Weights of a small transformer language model.
Size: 16 layers, 12 heads of 32, MLP 1536 tanh GELU, vocabulary 4096, 30.4M parameters.
Architecture: LayerNorm before each block, learned positions, biases, tied embeddings.
Training: a variant of Muon for these matrices, 5855 steps.
Each number is 500 + 50 x the weight over its row's rms, rounded and kept within 0 to 999. Layers, rows and columns count from 0. Numbers have three digits each. The size before them is the row's rms in percent of the matrix's.

# layer 2 attention query, 384x384, rms 0.0666, rows 34-63, columns 288-383
088:535511429553439547504565457506421517441543465467496451517594662614462581454553523593461598417488520580498612489555579471408513476381563544520418509469468520467450467449492386606485417544506534494480484514514583544422502508485526420514477494454492449500418565518538421498539431510485524523
087:553599462503450423482400546624474501386458451502496535517518507512535525441407515581550522445478570509442460520444445577617510520531548548543544569465463432450533505526420483488586496517519415514504506539496548549518556469401441503408521600525506530518435539525510509533529470493481488490
091:520491568578520546429508502488499492604432557559439459415548513490533428614501555513487535480513459392495494486533462536457500579543492519473464573429539564489495486569431501484526432481484440586481574423450476461519393553521498527530485488538564511593517466590485555569497496543437456521
088:447567503570478529567513429505582547507536534460618462442514496460445540386427527450488524595587581437489481543494492475471486547527461551521487510495546488457479462541469507507447503465496509575468598595492494566541412552512503451470500502515552512525502426392467571515423458470480556425
091:481514562402534568496541494453498544522473489468525479416609473538626537593485530503455527498469462447436470435520562477512435535469520526570532412476557521488504546513509485535551562561581547512417458430522563540546436544476531498500487558483457553573519453507510465510507436472573427463
084:491466525504501517504479479552497562539499482458602589534474371542358525423434455485497513514470546504460490560477517451555465527496521532553467449477563643415527558509565396507481473586535513546477579492436521526550486534464510504547511488534546543446599575502410512406498534490591497510
084:408444533512550568465446463547515548500487502529500478490525572472513584553529491415395545469451550424450552526540452478458534570489566457484541443552442473421469562488515503561548504479489409490517472524499500481540545525479535449540522464545546527546434444496454511512469531506441462520
084:483497539573463459521545445616506502555528528511562611513564488478488489548467452471494470553484473405510534405520495447449496468520485556474521499450440445465566458428456429508522442452497434579556432556522487502522479522453556508490480522592547479537487503542544490563523548445457541572
080:547462362551477591464437462457513527516484547510577473483542541476544445462553592492477495533544455498499553473508600480551518607456594462421497454529559424565552484600484464446489523504539488539528441398470554591490535431467439463643404500417507510421486525448478489496524469413433501510
078:382439446580492388559558437591507491503513554480455526499610521549451408471512534511537521491482609470468478520404438527511519457486480447492403437540537494468499531554531474558487475491612493486497487494508579492501488464435463511611430481522443541487508495489490470454467549472561602517
082:507506416547512567494367476600580504440502543453426509436521487483437592475425510554561542571559547553435489471473592513512607569537411464472452520501477561445532532477410546510564562496501399427423539475541436471461578512442445454555420440565534470515538591459563479521492494534502416536
085:556554472496494549533521457564545531480442472508506538480423502516452529489468497470465490551574446578505497568453444446588497461468511494513469472441534495414393536509465444523534520523514444514535522495533454523523485563472504488511465453618512396524490488456455523609459538504538569447
079:472510389522515455479456530474487469560505435493537595501518504510472460387577413514494418506542505590388362400438488472537500509542548483547459519450502472481463452504543414372445499514454457525528568506503517503522506408436402510406499478499423390521525597502451601527500438502561472495
084:549482400500403530507377517515528464581554568503525528555476488537538535509450548452525590580484447451441500515677506542509517511468583553505439606508449590457556441554406507499456536417502537520441591518460535488465496528472543464541496500493545482498596531498428572571467518542414396482
095:530562510537574493549515489455480602491481573584548522549535512464416498579461547446502528544507509480537483475472448542529483498478475469429586577460516404506524548422413490506536470511455450531476458531507436513481437522483521507506529593472478567621587455616502471430520482532464478463
090:509502457472537512527558492467620478530516532540485492487446523408451501458506497554521401553434585543515544528434514554463531515393535550477474485546521471586509568530534471478496496487509498518539464511518498569451470405464593484514490424546518545447457461505554488481503594479514461489
089:453440456550527457528549449557449476566508474601475423490501504545500529558491505544571554473363415572497438541562510400353534515524436492652477501479531520471455500470465458508452520476598477436471534539453399546493394514367530538490470539474440558453552358568451546578464441537479574431
090:456591512492568515462435485508473523500459509464565453424503481462491428577447578612480590561489521436534496498539475423467447417510393486478516524562478505453525520426423590538498568458513488534447506489458524455533475554496537491475520465489545572614509524565564618583510446581500438491
092:523504538472512532490499484564473516484390476499433527520456481565513537374532483480501526448503485486357538541519554531562447471453537462603488372537379539461457416593495422499449536529527465479573560570585534548529545447543540474420429420410449498427492502469470478482445545497489446518
089:572458499545526397576502494520531494459457473494562502577484472548486538448505415549522424500490466551473616421371490472492481470490484485522447393441469524483492462450484528523499506544479545458503520431593396433526518543459632479447545537450529478485602401507425488467559516430483544491
077:522409534571492505461627466423428633426403435558462513569516487602516410462466495485472502483486570629396475576488528509502525528447439526547491525456438572531498565534512513516448493535445499517447456469460532509501530517513493532495487543509569539521489502455476487523518500573504534446
088:404554486485469494512385420474559540557528552512484447421505466512561541530527488536535601578489471492661563556444465509508541494438492481509578475475470464497553550505484532521517469443437473427533575507381446465528467498515558585484531419443525468512445489519523468528510537549519445520
093:508424632534461472380487467404486533510461546457433544438490536473513602571455549464595528513489521479508503424584559500528561462489506420451607505563482537468557496482489598520550407495455525535486519373422492469557497457576482561548508475461446645475512520429468513532507464592560438554
094:509505389426506527500489467425572484428485482449478492441453583568500562453468455499404516502524563545450561497482543517448451523490597489523432451629467487530454549610553457467497484459436453535510454468536520448503490464539494489521556444531542489503417558413503515519434500467536490512
083:393433529443475448471517391431540544540553488494530486438490449548557548441511508534526524487498500553554525511509506496450445411433387560520584507537471510459475502535445464460534605539404511533479520561533491501464488556504541544435588489576482524570571474491519505472547573438530475507
093:440540491463447532476538542438543443501460587509590573483473595499585493410516513568508463505521518493541553479475468516514557489552456479569459456577430359560473512610547543452381498448515584502582487430581424473474566452527485473414487525513481481380529526464377445467511418495542496478
083:529565452513471512476437343515503441479476654493564413454493480383497480503496525472519467479484465430500369550442445430517509490463565494470436529443529524457468556523441521411550477606486539532497459541383559527425488473457607504611510486534518628518452574421475525444491497470484502491
080:497429458506484469467586460497455464475495583467505449541500485463551566558494428495587529503555505466487565538475455459488566548527477434477408454516480519566496558484506591479572541563524535520508414505506556509400527573522520514450557493488536449530445435512565519509436414545564509536
082:462510473496518466483462511526431523570438502545426435504601470496485479534505510522489488544621419618467504688573406476434408561532488515412469508516501487464419446468522414603608473387472571427453513494505513477558499427496541468488472526546570592564534501583454471570544508469500547504
088:470485493523458578522402458499504441431499453575495448528538459542529506516429569440451555540544546453569437475512487470450442475552512547519506507472526453520461504494415529404574493467466532561551422458420437558467481577559562484478525521480521450472496498552497540495511501338477482521
# layer 2 attention key, 384x384, rms 0.0602, rows 34-63, columns 288-383
087:442519463465557425442415496531472460409549436470514528435502543525474476598484492505478479529464546537506401463408568527492485465466513531440527482522498553477549472570538449494481563473635520473561617468461480532584523482507524503509518440554532521528434441532568537468538553518505559415
092:462567476529466470565571480400474508479461531501511517476527566417524574515564515492557519523425488435546503414475547558514512515528471490586568454505563489477525507478468503473500481557451468509541389461477508453495440495440515427527562390467552551507455480526576577453581625591592410531
083:421545537500351441542421456494481438541518442451583552494410532606522541463544515425553416444448583448560534441482476525442448492538522476490547429517422454506469468480492506538548565498534500443473562468434507454605465488469405512434500646536451504497474482489500433455548442538516508466
085:493556559486508504599490443509352526461505526474539507582608516454560469526610459601670467529550375496485500499535470468513551547444506489492511472555439493354547537448451560551578478471528481486496458465522477418477558575485475509493501510510502596512517483531551432541541443485441491594
092:437422533505501538563506481516464501449504540482454451508487531487383518511457518559448507544525561443492580516595473441358449512528475495376415509445457550512522463427505531479558515494490422414529507514441608470487437446536462456519445502622514473417527467516498449477489518484499589425
087:454567464570503559516506468395426528546511549438480538608541366553468517506511532547449592516428407501535569531553552488548553484448487439566545550485415481585480521465542556601550467540471401535537510452548478475535446426513469475549567488351625455544476542546548526475465510558519452519
082:614550425517469486409497448444622477432476541462477497533352519473500512546443408534581454523460548471546468483450544548590482491499562544504501574534561469464564556522548547528501526466473489477437562466526520512519441492486395505547507518557463606495568554466446545523418422447460532453
083:505538465481525514526438505508565552530562560465579532527481468494531552508573520416580556521461500489577483551562493483460451562473514481557553567434568541539490464495487534657530563492505527469488521568496515526558466560502493490446481518504521575614570474535553551487451491544491447601
085:517554524568441524476460563570464527540475477475487450537492526524533501500509513523542560515490549489511470518558531488509448475469486562455518474505515562521480534444520523621445416437476513503454549536480501549366526506519563475499450552593543424450507545525525468506507507480497561483
086:498525493527547482512482539523411555413500478551389474528409543473500488551500527517486539567457419528440540377452533487441461515563467526621543417464480424574562536461481548549526594541494467464425584487606505493502497469542447504498435566550446483410459449548567628470482499533528631447
086:471506444591458456531524500508477549453491398563431402497463515579530456526456513582461526430519512586469452455492632508463424499472473473502552591476474531480543478499572503508473462478569412450585541496418413466549436603529538480512432435457448468458509535516520420478467450505562437624
090:505481460465538508557514560499543508503517484439502493489604475574523413565459515533516543545546609450455543443439475554412576538506517463530505503450452540567511516505601437479446496474517513508379497422532474433429457488555523470535479486513540624497494460511442512483473450601512466520
080:578516514473515522574519463437495574515483506496419371667531520465539483524571516567505546460550505381462528500535537577506429605529559391497529433489523500495449621534558496509561535413481418509490454501482405517453574492476580565504483456426478458544424565506532493458444612466506525424
086:554554439528531574499506570502498593614524523574421488458442483563429438505588497546479530440503475506488521505418567510495477475495479475557524547398498465543451572482548564448400475619474416456516513535462638476505550551536492501485474479525473505516505497533495438504487488500475502430
089:504596549492415575519488458432559375499491500585440539478495442465577510544502503543536527457465472488389454502468513564507437516475484559493451417554521530549478492563535465524518583479385545492528527538448412450510490501434474536457568428479464545519427522404547427521454486583542458460
083:424488493590520529436543518532481481553483510574532504439482510530505507584504464555402419437492465542346533468434489500480501477405503585492472489423472514511482499536577515377500576525459443470534582447493489481546518447545469446478420614515517525545506561422447562543582433512522538538
085:503457479363567451525500506567551562511520517539518517454570479458483449537485503488499436502502489441483538481502511442549425507509487461444476528559526537596458586591457588538526472509563530428461488557506438519524566497453509474483569414511484510431527576484569469456512512483518525580
089:490457539540521496504506547539395486528534463472524621517454451606489519496541517463528564572533482560453445425431509445571536489549465501469485504548519510490523464549494474546466571561580457511538489365496566424486560448499445499509503492478474515380551559392408366513474489488355522509
091:464454467487422434527483394492502561564561457424484561576486462521410561537505466470516456451471410450486563491487487421493510510491427445435507489502621558607537494517519488453406515504559410456511490490480517567472526539392491522520532609470465595388508612528490456484537423562486397455
081:527425468513440476537518480506495571553508507509536429530523526525492514455546468511539671455484469438564460546376475543422578565459524445436527525529467460573393414565510495526414454469558506458478413501481506561542442457458544512445500554492453524512417450461499528543558559495532467561
090:435476509496479530552476435469380576481532438496461539465515496497431596472454454430462453438515535508461545496473543549501559637621575466503487443473469561524461492535525429489493568439518459471486487489512521507514478496458577432466519455524455383513463465581509507522544432486540468514
088:562498458522541573481535523470509572487468438636472491599422504437443488418484412518497537387553534561471430592556422456557555547514457371523558571533485477508476485399580505510592428585531498472385508425588513439516507458502376477516447564505501465430503469471462545585563465530513459535
088:556503449499434486464500561451492482578498565599547550576482464513488466466559515495463526419516493497420522503518368533572515484470480404467385569433547462475567478413427507481466485466491434506532533570464370437470460487458571397542508584453485467534510507572525526411504610547461574496
088:479571422559408528481471548579561525459426539482564512503566380477451455497470512541525447518514544459485485553484416446537502501585542483484445523483574501556539460536429513474558450458494478533517483473569508481398498570482532469401482515509472558471547461524490500528543474516484492570
085:446523459439492458505514488562520442483391475519494583529429459485456440515493566488483460476472527368655493520426434486472488587534507546547563457513481519559396474589366484523456408588510590469465578425457502399507441538427540565470496446410524489483530620460575525497417546556449463457
089:464474539495544471525515489577448545520485475476488445481555413521488484613443471523544499478475372523501451482513435501515499529475502443429520458527547495438557518515440482513532530486555548597473572524494457576513477580393535594415550476355568559443529551538452456514491527472516615476
088:434541530502520503512458477514502497433475608464509494476477548583542511526453468488478589491494456514491531520536471418497487560538581604413384492519490558338458478465512490491508498463513546521441562444500583546494607590591575463458416559522491530487491521527576545587514515523587527554
088:458499464574524490418401502489518464425476518482475583541482495595488448497545473493455537491494424513570496534481418447499466516525521586467491547502494499507698507483457494469465513471461489540490534476552527472556542467484411512492455544537493476499522607470453403494475542512575524569
087:474426485518496447506524610418544488488502502540479543510462580459479557475417450489470486466482513453512428506365487530448423494498509482475443602457404548468538444479518488462523409427469521384544543468480569606564567529515434543542465531528507596500471531477538505538459470469532472510
085:506541484469479475483550558486539477403419505526496509553464542534515476577528497498461491583525417454481485566465625477537466508550463462561539508537474497496496498515520465564502533480486579438426488493528516568417426498500498553449487499476504494552502577422525539586453349539545483515
# layer 2 attention value, 384x384, rms 0.0722, rows 32-35, columns 288-383
097:512465556501517381452455449514475287478443468440514485531554361474416528503538555488497547550454517462409496511397470503515429516508496513558522508558553441585484540483496529530491572433528566485516518600543503439595489481444491555441464526486457459557532459499531463503534557477527447542
091:539506461530515519587486505556493457498449466483523512580455457460529485446474465507609435574592494496572526553492567565483523526466498533598490449429509500619530538482594528554585427504503568497364480565538477496516548461583491470441531459466509486386514503544434450515485435542467532518
095:485558585432604464521411424553519466550478513524492534456493517487482541502552532479469414497476572485468524517520389464404494465538554426427398540618539494371454591542416437433494549532470609603456566505403500518504461494526495486465405460530514483472508508514432472474446513402502498455
095:536518469484535529512521458571467455506451484506513546528477498516565363503459477508583456564481564501509479552532552526537486440501421439516449499527390485494494532457505485491557549594521589559502584460478503472562455484622546542453512436503470466529559521514517518447453558443548464513
# layer 2 attention output (transposed), 384x384, rms 0.0569, rows 32-35, columns 288-383
103:433461542491491551458469510497465569498472527533465531526484552458481525523463545526548411513495416497562496480612455483510521527459455517530503502381534585499549543493529518507472464576542500573513575476463457572411428491495502506571564467498478537500457509434483501563502454553468482588
074:400495623475489546427538515464534490537462575536411497445500551500514556514606456456491540493433424456497563438529473449480494506463551437503598496584523525441447494480523446573424513555492475418502518404378466511508511407523462563489549623546410569547436495557552534548471564470499427515
069:590409454528488509508375540554448507397519472452428499553498466507540474381455487588572497465505416576599474458468601527515518488414539556562412458496420542459539504458532485556523492488506471407646524468542431490537450485467509514490484508513438490449501586409494425537548545514539515528
101:438423468473532474527647483576482478535520522484471510498517506526510652441431457479443542458529475465435550493433511501363537489464600500649451499489465512517473471481551478545420494413525455446508519503576540526421465477382465425512464487447463442417479490440484509575519598473550571502